python train.py --d_model=768 --qk_norm=false --tie_embeddings=true --init="normal" --init_std_o=0.0 --optimizer="muon_variant" --lr=0.00191 --grad_clip=1.0 --train_tokens=875300000
Each number is 500 + 50 x the weight over its row's rms, rounded and kept within 0 to 999. Layers, rows and columns count from 0. Numbers have three digits each. The size before them is the row's rms in percent of the matrix's.

# gate: layer 6 MLP gate, 1536x768, rms 0.055, rows 319-353, columns 384-511
# up: layer 6 MLP up, 1536x768, rms 0.0583, rows 319-353, columns 384-511
# down: layer 6 MLP down (transposed), 1536x768, rms 0.0543, rows 319-353, columns 384-511
gate319 104:495455525481527515517582494524520467479485565418442583620490435528521523553475521385423433420554453372490565506463417470481495432521498510643469503462471512534500472540540567535536525519469475483406474572515532479506491497529467521499458429485490506416487438562416639445467494446532440447613489556499424532470550539574471490615490467473543530523474493518432472410473563472526508511589
up319 101:504380456423535548524600462488338411430469593414487464572471521465541542437532587501502519444555479601497527467482524583539490491556520561563467510408519471407455540467455398412465602601560505481543422466456509520555485494450471504535484456472554549529557451507555530542478460462492456578465387543467566509467475503533459594416393534511471517471518539454547488437440500476454527430457
down319 104:524544465535499553513632495518543486517491581531363517479375520561531498496482517515516440455549493514478505527518502490479505419439470517573509496531533638563495519535456440544493627455492608516430455514413518511433536476526579432482460466408509424617475615570502495442443453470514560469435492438556505494562488525530541437551503544464453460490538494489454560573493457515476501515505
gate320 097:537470530437533487500535481566443483596544548545573580478506506489500575500443509591607502471491457506528533568446530513610490548428487486449492439592512517433521528509490514444496501584497597494512424520534482407553553530475480409530454575447569510464415450479458462591468443620546497558438551558458407572458423508489547494551565496565433474480499463426553511566474515526408457506379
up320 100:541470391466418501521464622533483397391574492470550401576453509510518490490599488481538465496442464489544391464513579490424530394582509492513435565423473493459470489512517462507547507462495451519418406601572487592519597493569574447477534537533416460512566523521482514403470493466528452608457549484522515478525499484434609505512593407526490470583463568557520348547591550556567556564479
down320 097:492453571456461565435475455533597480513612456556576511496458446452481558522464511481336602523521608539511567495428524478572513544568507517539456459510513470481480473545601469568516525459453485556487546491553440544436507498446503587511434519489448479450448437443418528499531453494420494501496496582400533464503500444557512449509425582477484501501526492555498492454488426522460474571488
gate321 106:456572485583541481601533473469592441436419566470432469524443524506412551502482469486387499473552505389545559546466530586474525559501489538513420545570401470455465539429563557581366530536507444510499485481427546490424473518553467594556449448562419468548540493538526597491438586443407443458492482569440505386543569499527571562601478504522437530463477481463430527411593477512520553488473
up321 108:502460611323509526489460499477552580570587562500503501469595405524432579437451536515589490453450502493471509575465531478520421493516445495509489445565483439485598496485515467441548561431437450458522526493433529463515457454501596426485494531518475492521483581501473406523432487459421514422479582611536496550584430560481562493452519445491533468489477560531387420490503521602455424519474
down321 106:488473472517518460456488462504534513635522520529523416415465592467507486433491523537596477527444564516476496474445431503514470498550501435550476384444511551501594517503403559420428445543606436543482502533581425560536451493488519524486511546527437545503547399519454520457470418506541578460592426549586531544557536520414401495455582423473508517512519455488489435475471501548462474520439
gate322 106:482556427472472496441544497555561444480512575420506470510460486466460469442467524521587428413557500553469596566545547522425545530357500444542421483384541516483512493508548466509484502548406486464460516430462533448498510565447422420506506469632424399542545526480465539489417486480480504440439469387477484491496501493489551380518470549453485559491438378468524567509357437535525501561422
up322 110:522490441433492535479540532494510578514469517509462398464462560445476500572525499549581533528466528478536522530544485461511494496607492471468492495586573484526568601455481454415570454507408488475423488543501466553533446481449478441598520497511550504461529405469512491509500596508441571550582549575501509494508624509438527453490488518524362591510538543529559496542489508547448440503450
down322 110:408535485479500475556514495452511516574460452485472547520469445419450554595502481460484474517464396498483480516501450489515452481532475436586495544535478478527536497546506531543507430523449567562506534435481453396479485509576457550548529545462440585470429466575455465502486562435440508463541571549530510522579500490489510519507538489409497445500461499518469540553501565583506410504532
gate323 097:488456487476531516466475508606547585460488472506478512482507555535527445453502601503499502479461502547543511377521524424511545422470484513497557444465562475562532505485527589531576492523481533516579478475569591536549605532453598591439491543565483553476444512430468452547549424375571489596560585486488538514648493478598507494547516484485557511428531583528527526497479516440519541445521
up323 096:484572519508585420582576494489470457449407388497545515461529516544482464568471431383529481466436462470524520462481517488489429537491516517512464456576538513471505603544427498516479557508453479451558511465515587538578527568472504535524458413525513492455555571539445471461580454380533587494517474527550499454453388498496453378464502517462542508459570429478498549471437552518477506381462
down323 098:522555514558564592508621501520467568573621492440533478465521415529528590413489579521484479510415421401531610441516476545560488439459539427483525521532467554551506614505505472468473569430485472582497543491429425492518455573583465488607457526493528481466482547481511485461470513473476474489563384456515442585570449452507528453455586537521587451450527498552469601510504531556556509569497
gate324 100:469432481480507446518456484559432528473541532464483512541531480448456524543479447534429511493463394446543527416511437426495488474556510501527445425482543533571524557498572514551496543483558509558570514497441455471519430481546531547509500432473471415542547507509463449459498411567563491477475543480502504477478445443568479564415498446570531531518526520529526548448536558429517479445459
up324 098:461488563508377462399511531493433583385509525382541541597464500440512525474460476509437589488421383477424594542505587498344515559523528565432466477476448496552443484453448535488475467512553500496540559532524483451514526512462455538489475459505469422584469515495491632463464449465497482472428511571462495503528543486530531500512496537514458524435457529598431541540571548485473492489402
down324 098:531518478472496517499494589404554510483450469522451507550468486387473491562642504448556535475398551478485489451541562502553498554521524547466559435506565533433500489491506489478510500524481475485478553430540515531441541452521521502513471496511530356538544515447550563481411575448406525507575499533536475495497454438506473532464580469483564531477464559529474433486455459500618396499496
gate325 107:548430547432553522534481466565487456565377553552512573405535542543542406422494533551421421527489509396576547472503507421512564535529494549520560571477505490505493473581591552541477564458425478549481435453506405523523541586545461432505456481500472419507536537445440525569535500471419494452549487537438545510468476538649492463463547494562556547472453554536518553604506452437454496518475
up325 108:427549433604520392566484558492541384423495507441495532524554488508418526561429526484527556454502553531551433540568630552487477520391517441533528359455518515502465561461507614487400509499621569543504525577506468486605503502539633547482589563424501519452445513549549576397490435483622520505492497552526422524512406505512441497445476521517517318466514540553488445484575493502506413493496
down325 108:481539523440572491413571464382527488495492504575532449519534506489511538503580509579489507479595494545474585519564509527425554519550502456538451552560487464481516517484476494465494511498492458551479499450463518501526542474600432510486482623435504475603490479618476584445522538511429402560441441577535484542581556526518475507501520463407567546537579428530491466474450485535511475532553
gate326 099:502452533558507548538571477550505433441487618497536443512453407488488530448513472442453495505469480477510468460481472537527559471490472468492595520483500509568530531392550555504490466512453557544474576415386437449534472579449402496507533469497500483516489515480490475453565543506506437477496448465432480538410462519507539441544435518505447561487411539542489576477503492590510425507450
up326 096:555443490512502596362439373583518579519514489427579485434591440501534503523445506537520454548529539395542577478518524473508511484579466483552482487527557449442492461508540552528513542454547581495497532530480509536467568558527489528425538477489412475453489464509523515487464513449428489573432487456533456549504492493412512488444570501541482490432459464521528476571473508541411505448506
down326 098:526529449553530515499483447476585464563491560501364553493547561459572444512513456476553509449506497584532558482491424601524522516603528476501577549502497474481488570517466624543412529509435501539601444484534525541606496527408469566483513548535486437454498523472533504448517487482484512525487468567454452517540467465554442575439593529512451488459465488517476453497528468506571512553508
gate327 098:578550466453487475568555533563466482489393499535527494550541556464463475603461460547489506500467435448484469437508496529506473506460491482596480499416531574459510489534462512522480475494474564514495483467560407524546486490473535522530331513512491544483574491498511469489596466488515527555471471415456499364521513531531497468563552537450576431422535489392551544579525500496530468478493
up327 101:465560523423497479564511520456495472505430504514470519503473488511471616462504499618566566422452513481471494610494487609433449586563463607393485430606569451476466480551464453503408591471567466375557479585440457513538516548518481498466558492564511454515465568561503430465508428512453442532508521497554497516434488520478477508461560521439562578548492549555474573586472503521474417501392
down327 101:497518617507534464479577436419470527580579512527493582598434547502499485479494575541494558466580517481450428507483516487535516556548442519513524407485439538493508500444436468564510527439472484485463511490514566485502477450497451496574501476618424420516522559389453581470429579540566578503467596597567500529512491461497497444504619508586450590468607503528446653469553532466567428479582
gate328 104:545490527460567491475607486526486455441507595467490461403510418400463543508506586562541458480490530530467542448539544475552539524518449497474536478473558473494542501491372454474577448501445532527507419508671455515539527534521465558389490533514494454522566508460564492509478494575545473418502444534525481427498496494517583501525438539473538434510511569523437558562507550560486453470532
up328 103:476649460548528477519481557454495585516532524476514496481528584470519511574494507454470510511504529498541565516502410453495498496442405457386588504502369514447545463567489468518496528585553505602588493574463538449485460378475458534510448531552456493525473560547520518447549457496394453512398485472510514497523513550424478555550479581469613632511484444552518499529440531494439498451506
down328 107:428494424521431444578390565529433389472500589621494575495526552499520472565433499460531469578552472540518532556438517510559470480434515445566482683476471429546478382630561559429460527395494587506438524502568547522531427470482500422501513473573465457521428466528517368482511433479547457441471537466494508474438491452506539431498424482546586494573556510494456541448512562573525540522592
gate329 107:474481485570458537562576454575534499505602424521488460596529462493495382512454459527620481420531490490520511515480536552484406483519523649482475441550516519584448469400513533553600400580417527490438565543551533420537484540603516473461521574523423500504450475562444582493502388497503425496501582586589474503597451497349456534619499380453479520592539439433520511565449481516513503503500
up329 108:405459505475497563456481611473491450438515450439530535583431466546494561461575502513461463527496475585456574518501540435524529480501478461542450494521586533495495439546527522484501423440534482449424577536517531469476445502498564486457525525478413527426523496485534456538510454496490443548465467571468508516510464476455492514489468482519474529404452489510460532544437482444481499497453
down329 108:557486392450492516462461502554511433654495639497410541441475580505454453484513539456499442495491463542566473468485460555516557450522460531480513513431619493480455444485620576567479535554603449446586495510561506452461445571378464473474475591544490481547564441503479502489452480496500502417427492486521411523455437476567433555537524520409520456552556524599470434546512520491558481571485
gate330 102:541489492538583543461539435517559436513565511552529582472562538567463446602430578536567470483480463544571411524438425427514513440515566542487557582471523600466512535473483452562543454431542544528537501539520467477505563460621448457471617481343420518571464525512542603461553489452470564554538494541456534578579473550553476520499481557507508554397508522423513526465555487529547581411457
up330 103:549507402537503520468442395558376556453450508488416460455456488536475532441373383466454520529468517485449492556548522556427563496507464545452509502620538517460542526447560462550520487485495518561447573353476455394522479489429522458494466476482515522555545490438529494513537390469491406476537477524511509570480388436477480494556533518485498471537472464520528430582457512504541478443502
down330 104:482561501552505517443542436516485518482522482481403555546487564521469471462556385470447536561510523496395427492438457512431511510462530503506525505560508538534430529448463523567382479468453489479465481580579490487462457529510498583578506496466395593513470535482506459516452523614473464503517470447568479493543506479495488507554459544581468478500551501383475498517447463549495485560493
gate331 106:477431546429525537600468569539446514509490506439557466466543431392423545484403516518482573540505503478478470493491542582556520427536490582582510501531573365450530470488520520488382521446443428563427531506464513477618442508439490486504392538477431514515579454514511554536539527481559536534555445488550581457541491602483491479524498500452494518500424527390484542516439502523542549531440
up331 107:480488455519428525461448418538560587500446577515567501505494553616464503526511585646505454532528595489434597542529539572505452527592479572474526483471480525539436502552525512463521521512469543435558519467538559530465479519443429491534396520494423610461432520523505461494510488567551481483547518550468545557486533468408463517448489522433493586434562462401488504481524485417516473500525
down331 103:418497520420527466439526452467449481427425523560503510528430443447595509404506497551467591477576488481448548553522395430460522600537584397473467536522530457391592520472437505494505462438457540446500504555566583505500461516439532571526455503539483500495518471541490528543472612577439523546534551469467582459532532459530467536450476555507532443460463546501524458519528549401460483529494
gate332 104:458481555452500509561491494477395447459469429526477489484469503562574520531509544472539450472428509595479491530404531547536569453462480454502593550490441548412557465479558404516419514441483490492501453538454511512521432462505546427504512519449589535529448545420449396502472407451583560455505535500504438528519496578542456483493531536487513453464529523471524513530459479583435515628552
up332 105:580521555519532545503410516538495504433534548460511474443570468592441472604577525527482569601367461584504516406539431526588538590504483454408499550495540502520455462474482632536426515480470515483482512412530553541501574437614485459552576472559524572418455482547509503495468483577498480617460532452566583579469553481423495441509435435523442475558473513426514486558541525520425493535517
down332 103:448546428550518509433546559495443482441599514571534570449522464505500459569483533448413449559515486578533461566509452484468494544544544509468546380617491393482452545410449479423519581463608547438549459474595502526524528466539504570615548557496511552489442504481426545529524486558454467575548520588547508539471465428483579540509446467531548587496596536504482380493608559526453504494563
gate333 103:480550484442547481494473425479472448470441490439413503436539538471418493424530481537457499546530487477415492499504494499393552466511591577555621450524479604556562565587467470578435456543530465502530503448514452517497526449430552534499484578543403481501488414495479568499456630496490393472548451463437548526487499520503487481427465521474490480518414500550451508545476489496423420479455
up333 107:589504493494456591509458465451486455546425476462559465545484404436413472510535509467473604469505432469467536486490493411491525488459498437450504519510487485601555524560504515504467471449481500505465428523502485507479511542349480483513545556431529496553517490481455550477488496579370543601452520450527498468505507481491504509469488464448475567539463433418534412547565502498572453525477
down333 104:595600500455443540444506440608459495518453456525426507472545530493488520478459486493481514496480432521470491588508537498560542550480454514448585488457476579485504488578454524539502484487490370529544507464479470548497561493567535561538471546432461441508548515465564434572481514505449482537493480470468662485406475473545482521430469564429474471481428466546466461444534557424465508366496
gate334 098:488525441456587472511604441448467511427451574585509447476450573638533557468521470506550430505474511496479532466498516560421437526388472468495488545447492526575435510432474461534422329485502538493471572569538484442555501510608480461506514490570465522490444501475436507605438496416427503517513512525439505482550537522534427479521510460462359519509513553525542597528412557553534550491607
up334 098:532497517535487418499532497471435613536505520557543546456534496558410516437435550418491430562495507430515418474448528474524590483551415450533552508523437561431463477466481416555582512445497492437554463442511498561477459422509552541507423524547423423499558460494500577621452512445552506438478514530548454546486561394513479382473547555530526571436480479430381436481459452496477529547566
down334 099:476544457478517492463607523517521508457488481551508508452499440550474579544563512542474475488478524483454517615444480484671503465468563512412474507484564493538465502478517426506578494517430533497406487532479371463580475515480467550458480531512608535435433497525489529447551522501516412542484458478553467537527424483462520494489495486435528519486549536381565526515595488493503517440501
gate335 098:511466516559551492498510436450539449477467520507550333525466504550546527470534480484460515502426501494553449598549420482579449510541532417573497456523544539531542406541415516520442529490431470530512553504476444546530495577595432515523537473486487493523411520544535422432521445535546470466506467456463460552435532514579521521515547482460517513541577445535529567435444492517508521549426
up335 097:539470487521406448452500528429465559492464563481496507487459543460395499519540470504492536531549466434501453482467414482487522523520472477496475502425489498463600467542486472565520523505476489468557495344567532530617542488450521530530563425427598537510532565530467493503497613470447586401459396485476482600519495517393474471456392438518518522401446575451476522548447429505548511368538
down335 098:561524470457527501472479432453484538508481493602562519525438460512529446551541462378543588440539440513533547414451545525474497524449438510496557543495442441523508522532477504469514510535555533500465409573479528523521561562551507560443536574453494509538510496464503522610409489493534505509445427528511521549496527440552516563475504529485457498446463594529588479448474406498541507496490
gate336 093:569494499441527484429587564454494458513513484497538505559515563495468543568474458477458609533558460473481563459543565394486452446518486584449379544453516507557511467543449513543538541465429505474518469494479507417545577415496539531485415522430538469439495544557572461465490508552411487558536585541426566499436487487493466565513574529406523412552568489457605425444541555497512540465488
up336 092:491555465478498530608494443439485442470410491520526559428440525488560541489515476550564486558509488514446437491519506470503482497500541521443458444573521403423481588498476465498542496533569617447498527520498429518476554510537442610421499433535469539552565501468471549502499412443495553489509544553531464539436479489439490456483552543488492478460438519403622544530411443593465482443540
down336 092:481475492509552493525564542504509520552424486402542476505421461449440552470434651457432455518516453518505555492504495567412489439471507557587514437486439679524414445484506503436445553365439511505526440511499509533422504479461558548559497550460399486602560464490524536462576455603521465473456451453409571420557547526457581456595613500593512484558467461541531490488512490510397477506437
gate337 102:535503549477524506524540599506450460474490497496539464556502541443517499551517412438590533555463586525502478470519495559594530486501481500596530461535532456594489429401551456488585530489454514464420430412539481514458519619551502445503552519479425568585531498521536525595496398449486501458495469467488447489488426433507601435466555437421520545505338425471471569498460457468458523528545
up337 102:537439428547438538550502504558543484466458505546484568478527554455386611491499503444495445488528563497522522437474544439440561593442546480507495517467536542482473540544453447497476517480530550529518554526440593462464491363455543553498526473466586522493480517508495530435544559574527425482465546458453529450482515566563467500399447525535482456507523541550504504455554551548453540486534
down337 104:542463565448453493568549483465503429445477556491453444500453486479447502431451458438483537507502459509542419457452475483477537429513480502497439454555462444545511484540430450555529510481492452506444428467434572476518505497444510511429499455521478456574485465428437450483453539490482534500487560440513431496477466447562528406539499609564498514431469526517411440539579420613431338505487
gate338 102:529524489483505477549521431519454516447554503493464421482463410470422442442507482461503506435549357468459474503443487598508596559597603459506485480521539445521521521496548516495373509534520547425491583466479498509536502547435480486576518562470403539513431477465482520516434579532460540487561471515525543541549482498536401544571449564455576448577551454507446515477447510488540543496439
up338 103:524493605496496509443525449494540491498512466531520506438494521574472433468513530525603507529506608383460421555386444433596540571537495524503455482537475561525574534579588446576482552558428591482547509485545440457476572522565489509522495476524574533545480463510590566505449507450480529582510558452615556431494472561514432477507449615505466477497451446437424514511482509450483415453427
down338 101:444501479358478516514517440520458515486555462502538488499601497452495488535537538493532465465473513427492433529477484524507410419559548483517498560508515490583536454482588507474569532567511573414527585498538509485484558527555505543553503431424573473452592519566535506540503506436517477485511505535504457494497502545513506488477489432547579505474558476423529562543531474500405458657485
gate339 098:456413493481454520615584432452439406483473399538479556481478451524553542570450571539490458510501545481568476538547511505548488442410555435540504619445563539430432474521460513529500493567577506551406490467546513503480491507473498467405426500483508470466529500349450601560500546532373399545472483401454462537504567496467502487473468426541512496512431440431459548523466561485511449567506
up339 095:517501441570511479450586519464473555494486474503417522402507473592547438511533514485558465620473592550499547656547528506498562477546482503474510499474447473429547578514540576509552469448533546540440489474553481511537612513514473516567563495454546467493532518543451517559482493461412470549537495452534476464513504568523474549578482446586557446436462524616533397403521501586464428383523
down339 096:435528514498514514498453492515492599442614515465602472513480531465509593549512429430532527483477520478462512408547477482510441576478534502523567464556458388495624503470553525415411473564392569444425391544500573334450520565533432541679497478551488490511429431505470425492443513543513467459473509549427464533524515425584507531558466559538564584506470423472515550423552535491488523467499
gate340 095:459448494500529578418544443528478562388437534516438518463626519498426484510570372476630506453446477517602402474542515609432445521517534480536585463557519542560558478591477471496563515486468440479460434480496530497467529609502544435511490460480464432503499495474584498581542427479461512516526519540485450538503529471579510561535495493417495449480470535405536489477502496590486526483599
up340 096:508456572521455506543535524539428499447512613480524490532518540474465522476505424533544502495611490448532434409406541522519411442551561464523538476490431527523588553509471554532501567416521560511464483501530569479435557517556451561538459483472552344419504426579501585518460472498467625488580531469442363559447599474420413566464486497493453475427327489453513499451492586490527493475606
down340 099:557545531546494509462524525452485603516566484529565520527533479462509552532520498533428524581460477550514555421530541589426498502545516461529569554539480538548495473523439514507492547493524489392611482606472522511533488440531426534565523516447473467558473531548496503390428486512614520485506477580359435493473482521478435548512504418513488523450518447453540574543486505502485482597481
gate341 099:537508513451455491570510477484495492526453487569477577514484398480513531496513613540536472434514461537499475436464608533460441559428373518476537507547653415532487460498445465509568542437471571470603489477435450469476474513617508490553492460468472537441498442499529460552496553514567457514539517504535413397469450523512494404458448516433564498522592482439438396566478461474426457465537
up341 097:481442482516465502558474474492523432612476587568512468496578551452478533463505464418494523500523501424465532480514449497538488412505494502543553502413526504576427599454432483512560456425584467369428461471545555522519579406585494494596435469540459550591520498536493461423454479517597571471518569501557431445516524415494472529532411491480490473624492474502560511525511476443553477491489
down341 100:586491407472441454475419487422526503504513513599530430534476460463581409449579533432438474536522411588392504537605487531422434568428424400500509509486509554474539550415458468580540518546514485510498451572630546546496436407482509515520579439558471563529492520347460590475553509530493456455534470494417568461527509495494498489446450376551564515576536431524458513438546476454580526555500
gate342 098:486480499430559538516518496436466417451531515522498482628519475488434510427477474520465525449366424537463486429474473500489533510476580477412475448429455537514532549426413444473496441448445468580473440556519504479583481455553518462451502522615433587548495451473578463580408560525568518517427467460551416580559535410498607527512538523582527466505391475453543506466535439501407394532550
up342 103:519536583503510507432442505469527568442416469551474490493543459433464539597510547577516494549541448538490502578563452466446443484476522490535506531498560436520494413501511401472498492582451499546502552608449441546374454549514510413426494454425521474494575561485482490556529427514497432485455510592553519520575500597509417385606481361522509520506461516549527392504441492509485562468472
down342 102:495497560487475468585441462414498515480545520488464491422469571462524506479471418562491557589520475518583502552463492448482488569578452461539516572590517517463465429547597566511452413468470495523513545462503459503499506434536453600423535462486530440636455476563520503501445532491492476420456535463620510522513535500465410525465579506526509546521528501509440427491482408507526511487490
gate343 105:542540586583482574431495520438468545503542476527499434572545485450406492507509555484439614579526509542486528523479524494519499564510517539491601453543507508472464477476500500476544379505490450514441493571509480485581579522520565530490556454493473518505517532512420479528594528583582482508506471541469486469622451473551608497529492534523476437477614419552483450595419438569486495611449
up343 105:460533446516537544424604494419458544487508539542527573563508428461469488558529392528437550521569464510543508555524426516482493544495560463539477510463441417492485523466624608564543502505445427468493534624463467441517450549371354488549445479493560468423568522496514498491410477488523502491463549497523482523552526486528502481569530462502509524504553477558464459514499477568505434510494
down343 105:519595503436587543520544446485520485517524560449526398458458522513532503587510466563514474565596459609454514593557489522528421542529493528484423445440499446509520601463557541539494555566413534487451522555451482535495534566533463510631513535547588564499492567518442495468561503503507483504483622575490531530521421541507528510438509504464551502591539559553531630485523533530568456461433
gate344 100:563533472462558510534493458507562499498511504532485531518549634490587508530420553486542448446455562471464486515520508484537437476529527465538473471520521554484481541415538441520492502367565442508524405555467484479371473509451552495441527484465562462537636453540496474500436506506473454471484500584570392471546492539492473499483535440534443490517533427519484531542471476519555456495526
up344 098:600559476473443511444500495462532554561528555432381506516538458503501447498503562475484520454488430523559626560476535517563518500452469471526482563525476574434497418446487482486466571530485407560567500496472480587534488550483557541476485564606476414524557496482486516530470447469510514540539542525493537493521540554451463455566512477518383526496528425470556555497471502495547535520495
down344 099:494500525524391517454530502534425465539581572555432384525569587468523556502449483478487453525479496488506498553460509474489492448486560411498489470445516567451444514528481467535466450495517502600438379544571517459507557463495468516476586494583532424503620533499505516517480444527525560502524487616624538573576530531442496393543515526478508448445476401528526590505502552583554483580490
gate345 102:542414526475577553518448555601464471629508426524508458466492494406540585553543627538480390481513563517522517486575494522477481558476491540608509457517454477584545545506422416519420516496497447529383472499455477515543530455598523562548373443431491529594515501503467485432496517512478564430532504546472519472477465507406499420560461510501504417486461496494528448465572483531456518495520
up345 101:590446530427413520512499492443523497467432538438456556496494540546484509389406488507459499438536502536491586439529476558491537555391551548491549516552569464499516451566507547412506546472564541444446519485453475477500455561459475521497486433505544592563444566489501536476488532507585569502491456543536475477499492463453631450483522505522498468447497370389472474536453539483458516490484
down345 099:538509606501500504464465469479473485429531538463463542485576430578505595448536607505579531533480478564557515582513598492505431570522566416474568484507494410500416447474488498514451492515538528586408500464511540353465396547473536503517538481417459548516563465588555567522570511547576472453498499620493461521549575415538586502490491563474449502545505572430486460507488457571491459513520
gate346 119:558425510518517470552573521521490534580553450464451501490472501387512575465504491505484485536621502455525465509622462552412432466497460468474492486464454470432499479561593452365440363509453459435459396509417473474544466417437500547497505487487456613410494473576558442459476535509518452530440524438497515525501532568466481584508520630479527491555585430570516469551576386544479593556439
up346 124:550501541518476498511609502514552548619520426536518456533478525437437538529445570510454448520513486520493468506586430451428438456491477483466497489449427518484503532514614480383485491544477411424403428450445438520496434439382473490470487462489496515448394490590478352475438560511532443513362507407488481520557503527496491600527480572441585500475564468476456454514593459565530618549513
down346 113:498468580538490482471494551440525450495513456478505478489554473479474512464444514506547472544470593486502447528465544579340548512425477475512457492546493473539453514490590475492466490426486471460609527522463485584484369452470461469480504504549569501565546469452425451471376508471487478471521443400459536454473501561444451528524513513428565473497546510504513571481514528537522486533472
gate347 101:510451487383490490488487556544467493563432467418500557508447462593494450445493565570443432527467512518427577546575482620545606515540501573540474543498592492538574525466550439600546485458581484482497522525516371550481637494395443509528481529458503460613467435612572542536475511458473572565415396489478560508526429445522440487489515629504611483427653524456520547531541582471463453479463
up347 101:564433496527499501487434520546519518530477571463535410465479439570429432347404555513418592551446594545393564521558457506583528501588508556592466441409547531534520504399439425540628525523483565444382492628468485541530571552488498517538516503461477488551402471599591523536507547431498516570538498588537482516488532502566484407509547546465583527463575503477524445567544482472471459503519
down347 104:424439502625543560505454526507521568530521569450465558588536496567473546580510591423434475521432638497541531422529468431530514485480496585622527445470566503439541520514419560481535635524485494494481513483559440539504589507538468567486481557516528583482477499474350542388545360502582523561405539523496496477475465544556487540503493499448484506604458473480530447438617543519533435544511
gate348 099:432543511423560430535468524514555549555366534420527502507570570448567529548488441577560458481506467443537376580489510557564520532491506546533497450456569473449410622547543487521517565414469488514511511483523503435478383499463531484467554387408579500526474470530450551551485536495554476506515505481499554542510513456545558525468492450572505501493472456387531570500445595484523516513426
up348 093:466496570451500490492548480507602474562466464439497417600520505436565557482535454461507425545488485560575487418521463483449538475496432444527454595526512577561510478558560467447442504463546496589461458527417484500498458488516550510461547520404489544548556450471456533477446546524495464563426429520496503375462543503444512453458416530401572546497440497477507522427494473455436469481438
down348 099:592382442506460526432553469475453535479559513561461369481507564451466524540492544426473554433591460585555520499460579470551515497474567526416548571481459448418508471349453479523468586505546383412440430498440454566538439582472604505562463451553505448554521500525522511517450455487419618590481560514534409491519517441431489498494547540555508495494541535567485538477610433572592525527572
gate349 099:512507435459569470488483522541505426512459410513609578463420428472508574489568566525487478601527430398525553518575548474435428428504486566448517452513559529577427520451449541426419580520479412535425559533437507499443402550443501451457502575457505481506488516463444464558549489458508547535492483537482425499428522474530469500484494532545558470565480591590601534461476537635506512460523
up349 100:481458515427491379494520509613493540478513523547451566500423472499442563528504460487510442615483439468498524424468494585501457433445476523513515441444492478448497507486518502408458552478549475474507499470467500484431487549520492468512530519454483459450518537524515602446516537464466465624465483521522420418538510489527417439506551404533468529445493503587542421559426565561452466486511
down349 101:522559514554417505541517445552515500525445497504508458540495482490504569468516493508511428513456462527579494580583499609584505485532491445573440455409552596535549563424446464536346517439432509584500555531449421511504445447473547460452525551496467459472529456497400389392419507478511534542539518558513532477496448566548502568457454463552485513541482452449568490483522519499496488501448
gate350 098:560432408543558586576479475479583542550453447504545468519451486532522518551529569498484572489491527495417476435571458522597550466495587497509552584551528485475468494538552519572470545509451528594525452620489494540480519521429578511484523523520534492600475517488351440534489517540486552478527409481415535480546520557525528502448507518503465465547526561506571540515497450617507496586491
up350 097:407480470498519560499405572439516492444519456593566506514439429432481526456507474468508459488509600530401472555536500482478439614444491559501582479408508539474425573507384558480422509524461559547545566532475517478516511471566581546553464418432457409469407485432564561557492506448525480397450464571525485520502520483491581475562539495514487481600550485534483543520510565541557489491486
down350 099:564504490492613529442352519534512473596449540546405621534542521550495629518460449459557546489457443506483451499440604474362549570436454494444538553483489504492616498351546552454508475548521547515500584437525535464496530497562529527459455533530506521510475471537488589459490518497537476554456498526521522442487425521476491580515547554496458506608447480509554477441565534451481542487400
gate351 102:509432417536572477528453594459494479497515524560552572479563452554486514419557464442570547435432475442545507560458520457367538497496431468517484506567441508562482438539463415535518512527561390425535578477446551523489502537503430539495490522532526481556580470567551478495457486478465461482476482559496591423472471447542524539490366440515442498533470445547457520504511542535481456368441
up351 100:507453415623498522408448480466546556495587380508529489543428511483437501503511528517558489521518418533511596584509594431462442639574497538518467489463431547561504510389514590445488453479473494442458431557523542511480479525480520482511538453500538515659565512473506497534452491503522462477589554553427478438500578538498485498476452515472462451504470528405575475518528534532438536468507
down351 098:532525525504430466464426532476494499453509441466457525426564541545576506556482427516500502418467554514488471477493474485409474363453549463415518496412480555513543472548489475593537549538471456593495453538401570575523582461549552490505520531509458573401490527460499525484565535458535508528588526493465566469442465483463515487479455471527457585449499482471514461490609497518487453468577
gate352 104:516476485448501545485502468555566523488567474509454587602648451450535442436488431479436546461425513470483533530483555567503429537509487415545459472519585497551473461627535492510466549524496530568482521535530511523500434471500608485454455451447447394487538441583506470580508462540525519475415445464483443455540533528547489458553479550579497545594526379595550496545499528459523491463467
up352 104:431427543588506478622402424537463516535446482548488490493538403421474474547469531538454485543434475469480499509491481631541591487502417484546507508447556553544473498554480429614538416466543529585469437419494518541487541476443565494475459483520588528404512459422489522491493510560453536515423561534517513534580551401608496502508502547520435450496435500476555526499433476572548473539466
down352 106:463450473499446470465447466527495483485448550512530498497515466636556493555575418540503477450483473500480434499482533468510510470494495446525499516491541464550468567468458554543467503553570451534451466465465499480552506439605541537528468495473444469445625435460466527391510478555431489484490440544601509422538417481493441460535392443401500514554479460519411476493491438413521498443442
gate353 099:423530461602468432555585574516461474486516513536539507451507536598482415482532474454559439472429460478425547540543532458496520508477517449515495550504477494458517456509419554544424503439537644377548412456540458441526554520560535475487474585538598541542520549329471651434530411523507456492439532548446509469585522465524532556494548498529498411450492516569571537457529508471569551514446
up353 101:496488445467432541547524411504460550564518467539581554404476523583355505499544567439476425414527441442389505477458475528445606469447486499379495547454481497436539468479579499566506560497446554454469479536457408449496512481487481465445453449543497528414589394606524508554462461478381525531520424467618461499565507564485555511434518491506538511504468460420409566512521431589511539480566
down353 101:481575491539469456525536547472550468476510396522477468453520643491514488554634488517527573517522447561532534512492498578494551434542418477463442471443506512511482522485486492548529465474501520489472533406508516420467505514582530493514529588453431511467515552403539465530492501580546533510453545399583648596364575478495534507407529517592528523484511458474526530446440458453459397549487